{"num_hidden_layers": 8, "head_dim": 32, "intermediate_size": 448, "vocab_size": 2048, "init_std_o": 0.00662, "init_std_down": 0.00662, "weight_decay": 0.51, "schedule": "wsd", "decay_fraction": 0.581, "decay_shape": "linear", "max_seq_len": 1024, "dataset": "wikipedia_en"}
Each number is 128 + 32 x the weight over its row's rms, rounded and kept within 0 to 255. Layers, rows and columns count from 0. The size above them is the row's rms in percent of the matrix's.

# layer 4 MLP up, 448x224, rms 0.0537, rows 351-397, columns 192-223
size [ 97  99  90  96  97  92  95 105 103 103 105  96 106 100  99 102 105  94  94  99  94 112 115  94  96 104  95 102 106  97 100  96  95 101  99  96 100  95  99  94 101 101 104 102 102  92  98]
[[132 129 134 133 120 124  74 147 133  63 133 194 129 122  96  75 132 187  92 101 122 101 171 128 173 126 159 107 143  99 201 122]
 [127 151 132 169 152 169 155 153 146 155 172 146 158 122 146 149 113 153 119 168  45 134 143 132  65 123 161  80 113 115 131 107]
 [115  93 117 108 169 115 116 139 135 149 133  90 117 124 153 148 126 131 186 104 174  96 132 105 137 109 143  88 137 145 110  86]
 [163 155 209 154 127  85 104 171 113 168 131 132 148 120 150 119  63 119 132 174 128 126 136  83 100 143 137 116 124 110 140 140]
 [ 86  98 114  82 173 136 134 153  83 153 186 115 101 131 115 186 120 149 123 173 160 146  91 136 122 127 110 130 126 107 180 152]
 [161 122  92 128 151 125  97 191 138 133 135 134 151  78 155 163 106  89  96 144 136 119 157  91 103  92 135 154 122  86 108 129]
 [137 161 122 139 101 146 136 110 221  96 147 153 171 112 107 137 121 134 139 130  58 123  82 168 113 136 135 130 124 198 171 144]
 [106  98 166 138 161 145 129 103 150 153 172 174 131 152 161 130 113 142 117 135 116 127  96 173  82 100 107 128 177 142 146  98]
 [117  99 130 191 158 111 100 116 160 118 115 176 185 122 178 156  91 186 104 106 140 104 147 103 134  99 116  87 168 136 108  75]
 [114 140 143 129 123  65  84 166 137 114 160 161 152 154 191 133 122 149 117 184 142 160  99 108  88 112 138 116  95 171 138 137]
 [ 99 126 125 123 130 123  90 159  97 148 139 121 107  65 137 170  75 156 129  92 129  79 103 139 124  63 110 153 158 163 129 124]
 [116 156  85 173  85  64 186 100 162 149 152 186 133  74  92 128  83 167 119 126 151  95 170 113 152  86 129  93 111 174  96 126]
 [165 115 147 150 113 120 117 163 147  90 104 147 117 124 131  99 132 104 161 124 142  87 159  99 100 163  85 119  96 206  89  90]
 [100 174 145 102 128 154 111 217  70 154 150 107 137 102 105 176 135  60  73 145  61  84 149 141 108  87 145 132 131 187  95 206]
 [114 197  85 126  94 132 129  76 175 121 104 148 187  54 148 175  63 138 158 135 109  48 115 166 149  87 139  93 150 131 141  98]
 [114 148 132 103 168 148 155 123 107 177 117 108 161  91 133 156 129 111  87 137 148 116 139 193 109  58 155 131 117 102 177 124]
 [146 148 141 142 158  88 122 157 211 151 169 150 124 118 103 154 149 118 175 180 110  39  80 137 143 118 113 106  78 121 120 151]
 [201 127 164 209 159 131 141  80 127  68  95 130 148 109 139 149  94 161 115  77 160 122 116 115 126 117 116 139 136 191 146  98]
 [ 80 124 190  95 127  95  91 152 124 131 113 138 139 104 124 122 164 160 121 171 147  51 221 143 103 158  88  97 131 135 155 124]
 [132 123 178  82 120  76 149 144 122 131 158 137 108  80 145 106 134 156 109 157 144  94 177 153  94 174 117 100 143 150 195 122]
 [124 153 175 141 110 112 167 163 137 176 100 162 147  77 130 115 117  40  92  97 119  93 104 140 144  98 166  59 106 116 104 145]
 [145 172 160 120 175  54 122 140 144 163 159 110 143 132  92  78 114 119 135 134 190 114 139 126 180  97 159  74 170  97 135 104]
 [ 98 143  92 121 154 151 124 148 126 168 188 153 154 136  74 189 120 107 138 191  95 107 185  84 158  87  81  88 117  97 142 112]
 [154 150 104 174 156 100 137 140 155 125  87 144 127  84 135 195 105  84  96 118 139 160  98 123 126 173 142  94 173  93 141 118]
 [134 138 115 139 111 136 133  48 114 173 179 163 141 106 152 155 142 150 130 151 122 127 195 118 109 181  73 112 170 118 118 111]
 [ 92 138 130 123 127  78 122  99 166 131 127 106  55  61 110 126  97 178 125 146 124  96 111 154 118 145  60 142 155 129 140 172]
 [149 125  88 194 155  96 133  93 188 156 175 180 112 100 168 182 108 183 170 148 188 128 136 131 119 127 125 149 130 196 142 141]
 [ 94 147 160 152 176 104 116 119 135 121 143 134 150 108 140  87  79 149 173 155 131  72  66 166  96 208 128 183 130 181 123  61]
 [109 154 158 120 136  99 124 137 180 148 158 127 103 132 179 121 168  91 140 144 174 143 112  65 133 153  88 114 149  71 168 126]
 [103 148 106 157  90  65 199  92 191 127 121 186 172 119 159 196  89 118 138 116 119  89 104 141 136 152 100 108 109 180 108 162]
 [118 107 149 118 158 153 122 129 159 157 163 132 164 117 155 149 127 173 151 140  38 119 174  97 118 118 113  90 131 111 138 121]
 [100 141 159 114 161 156 125 167 196  97 134 146 115  78  91 192 139 162  62  95 149 117 157 115 178  98 162  52 112 107 152  77]
 [129 135 123 181 134  80 160 148 174 125 138 127 185 108 153 138  67  43  80 164 127 117 159 153 114 119 137 100 106 147 147 138]
 [131 130 197 118 136 116  96 125 101 112 134 172 155 136 142 202 110 112 127 164 168  83 197 118  98  86 172 101 104 115 154 129]
 [114 166 117 136 177 112 106 157 159 197 148 137 125 136 138 134 119 100 109 116  97 108 135  93 140 107  86 118 191 125 139  89]
 [167 151 135 140 140  87 112 159 119 167 100 128 110 100 164 179 128 139 135 149  86 162 130 157  69 116 126  67 136 146 183 115]
 [122 139 124 113 127 125 127 120 193  84 171 110  90  67 175 145  93 109 105  91 116 132 166 141  89 205 115 178 175 128 144 112]
 [179 103 127  79 103  75  71 142 151 124 126  98 120 141 184 120 108 150 142 128 133 115 132 122  79 153 135 109  74 153 111 141]
 [135 114 151 152 149  91  88 148 175 130  88 115  99 139 115  93 136 162 150  90 168  79 172 166 159 116 156 133 131  36 139 130]
 [129 137 140 158 170  85 115 108 132 134  99 165 144 187  75 133 120  89 159 137  89 101 146  79 157 138 184 135 110 142  72 152]
 [105 127 114 110 137 119 160 195 125 161 126 130 123  95  99 177 108 162  65 172 103 136 122 127 117 143 107 123 179 139 116 129]
 [138 118 164 153 119 133 127 181  97 168 121 144 142  91 119 162 106 146 126 117 149 116 101  58 156 187 117  77  99 110 172 151]
 [121 122 182 121 161 120 107 167 119 122 103  96  88 160 159 140 111 128  70  98 125 134 122 111 188 149 114 109 140 135 124 202]
 [144  88 143 114 138 120 107 173 105 137  88  97 127 106 126 136 104  94 179 158 153 113 177 120 140 127  90 123  88 133 127 128]
 [162 136 133 142 144 114 123 158 146 136 158 129 123 133 111  52 144  73 115 174 149 123 100 158 139 142  83  88 169  96 179 151]
 [185 118  85 155 152 122 178 106 110 113 128 152 105 149 152 146  96 138 134 158  88  98 131 120 119 104 116 108 103 177 227 129]
 [124 121 125 143 180 117 145 135 107  97 139 158 150  81 111 138  99 124 181 137 160 116 129 159 126 108 104  70 104 122 167 117]]
# layer 4 MLP down (transposed), 448x224, rms 0.0461, rows 351-396, columns 192-223
size [ 99  99  92 100  96 101  97  99 104 102 105  98 119 105  84  78  95  94  90  85  96 117 114  93 100 100  95 102 111  96 101 103 101 109 100  93  98  93 101  94  93  95 108 100 115  95]
[[117  64 146 168  89 128 148  91 144 150 125 126 119 133 104 140  65 132  81 184 110 136 119 139 119 135 126 167 122 108 124 137]
 [ 99  84 114  61 121 110 135 128 174 115  76 130  87 102 100 162 114 116 181 146  90 142 144 179 135 173 145 122 185 122 139 146]
 [184 130 133  86 131  60 156 111 128 100 135 128 186 192 157  85 180 116 128 174  31  42  89  94  68 112  94  66 112 154 152 145]
 [167 152  68 130 103 122  89 110 126 102 168 136 151 138 124 184 144 178 170 159 141 128 141  67  89 128 173 131 142  81 182 118]
 [ 90 146  86 141  64 132 145 110 123 165 130 109 142 125 159  96 143 109 113 142 128 117 127 137 128 107 127 127 173 150 173 102]
 [ 87  64 131  76 117 129 173 151 114  97  96 148 116  72 101 145 140 175  95  94 132 162  75  96 165 171 142  90 130 154  95 115]
 [134 162 189 124 114 139 119 150  71 144 122  97 141 125 121 133 152 162 171 117 103 166 137  87 113 124 114 162 130 131  97 138]
 [130  75 120 135 117 150 107 136 139 157 110 153  70 161 152 112 134 131 142  66 159 100 124 184 157 129  77  47 110 146 100 116]
 [136 110 145 158 115 140 145 152 142 130  89  94 134  84  97 141 123  69 175 130 198  89 118  81 119 155  80 130  96  95 141  98]
 [ 71 135 194 169 187 141 142  94  82  85 137 145 113 173  82 127 148 143 140 199 155 135 159 117 100  58 121 158  94 100 164 102]
 [ 73 107 142 179 134 141 100 151 137  92  77 124 122 130 156 130 166 116 106  87 160  99  89 165 194  49  69 121 143  72  98 144]
 [157 105 159 106 123 130  83 176  71 167 106  77  73 132  87 156 179 161 130 137  81 131 189  92 130 143 152 145 137 151 112 132]
 [141 149  59 137  81 152 139 125 126 100 119 141 127  98  99 153 142 157 129 227 173  86 125 133 105 106  66 134 123 202  51  92]
 [127 191  86 102  34 141 101 106 145 159  96 177 100 106 100 157 186 125 135 102 150  93  86  84 125 161 107 135 146  84 111 134]
 [116  77 166 183  76 125 115 108 106 114 139 141  87  96 117 150 124 139 117 125 160  84 165 112 110 110 156 160 112  79  74 143]
 [147 164 114  94 134 176 162 136 132 132 131 118 122 142 142 120 183 124 105  90 114 115 115 112 132 139 110 163 111 130 121 106]
 [162 100 125 122  86 147 160 129 168 125 136  76 114  96 130 132 127 112 143 115 133  82 136 140 104 113  95 153 177 140 159 161]
 [161 139 127 173 157 127 175 142 163 141 117 133 125 130 127 152 102 134 117 131 158 163 174 157 155 167 201 108 109 124 162 121]
 [230 127 146 118 153 162 159 123 128  70 105 162 121 155 141 130  97 182 110 143 111 101  97 163 106 106 149 147 119 211 174  99]
 [161 145 140 116 145 103  99 117 168  84 106 122 128 162 116  64 137 117 166  81 143 145 137  67 130  67 146 106 120  85 126 124]
 [151  63 119 148 131  71 162 107 153  87 115 131 165 156 100 124 129 164 158 127 100  88 131  97 107 156 127 124  92  93 160 121]
 [149 131 148 148  41 151 161 147 122 144  95 104 111  90 128 189 115 112 143 135 159 192 112 103 165 166 110  90 176 168  78  84]
 [114  89 144 126 132 161 144 130 127 142 152  85 144 144 104  85 135  96 110 154  85 111  98 147 118 141 119 134 106 159 145 100]
 [ 83 162 114 138 134 104 141 115 137 131 140 134 167 190 119 167 155 173 157 167  52 143 141 113 118  54 104 123 137  83 154 124]
 [179 124 109 160 143 140 105  97 149 120 141 110 184 174 179 163 121  95  76 134  98 172 113 166 147 129 166 112 105 137  85 143]
 [ 79 120 139 140 134  49 122  67 124 112 169 102 119 146 108  82  62 116 109 137 134 166 157 137 117 111 106 170 115 144 102 133]
 [123 157 211 165 124 186 123 176  99 162  93  88 128 168 116 156  99  79  90  41 103 134 108  96 166 125 126 150  95  41  94 171]
 [136 110 126 176 104 121  66 163 141 114 141  82 120 147 142 118 128 193  95 112  97 115 156 133 167 132  92  89 130  95  77  87]
 [ 86 145 109 156 117 166 159 104 141 122 188  96 129 102  96 135 100  77 199 165 103 102 182  89 144 159 128 121 186 110 143 146]
 [111 145 117 192 121 130 148  91 152 125 174 105 136 155 149 124  57 169 142 104 164  91 101 164  64 151 128 124  73 122  99 149]
 [135 167  82 161 162  97  87 104 141 135 122 117 129 128 103 108 167 105  90 148  80 172  98  97 147 130 118 139 198 181 102 155]
 [118  92  87 126 105  48 193 184 109 100  86 120 158 107 108 100 123 125 158 150 102 142 148  77 100 107 145 139 105  96 103 178]
 [147 155 185 136  96 163  90 151 157 162 122 106  76 104 124  49 124 193 175 118  54 130 138 109 119  72 132 133 162 155 103 105]
 [122 104 113 114 142 132 158 182 151 179 114 149 132  84 106 143 208 167 120 116  93  90 156 134  90 159  82 140 148  54 119 133]
 [103 177 119 184 145 156 117 141 181 100  96 113 118  40 127 140 104 168  69  99 143 107 107 162 122 160 122  85 105 108  73 148]
 [156 105 108 123 104 127 122 140 137 142 111  60 107 148 130 144 154 127 170  59 138 202 154 150 170 121 112 176 126 149 135  86]
 [115 142 124 138  86 116 149 115 129 127 142 125 143  56 110 125 133 144 138 130 142 156 125 144 157  91 128 132 156 148 107 144]
 [186 153  85 167 187 134 152  87  91 161 103 145 172 147 157 158 183 131 152 127 150 129 136 128 114 154 111 155  53 153  94  94]
 [ 77  94 174 139 144 116 162 137 123 113 130 177 139 100 107  98 161  92  86 142 113 170  72 100 147 153 126  76  78  81 124 106]
 [135  76 163 202 130 165 101 116 118 149 178  87  77 138 109 167 155 180 114  85  78 143 162 130 162 111 133 173 131  88  59  67]
 [154 114  21 104 191 138 144 107 129 153 115 115 145  76 129 168 142 120 135 115  79 180 171  91  89 147 158  78 120  96 107 100]
 [127  98 135 123 169  92  84 130 156 133 115  65 133  76 158  98  96 112 135 124 145 137 110 161 165 112 145 116 131 169 184 158]
 [179 176  75  50 101  90 223 125  75 130 121  63  85 166 148 150 141 118  93 157 191 128 142 170 174  92 176 121 130 178 120  96]
 [138 141 175 119 155  64  99 161 153 119 178  86 142 110  96 132  84 166 108 140  71  79 159 171  80 127  83 109 152  72 153 172]
 [159 165 119 200 112 129 131 101 116 110  48 204 186 113 171 164  86 190 156 112 106  70 114  94 140 127 111 100 155 149 180 196]
 [ 85 181  74 119  78 154 146  89 115 157 121 118 149 129 118  86 118 123 102 127 116 129 117 118 143 146 166 119 117 120  91  93]]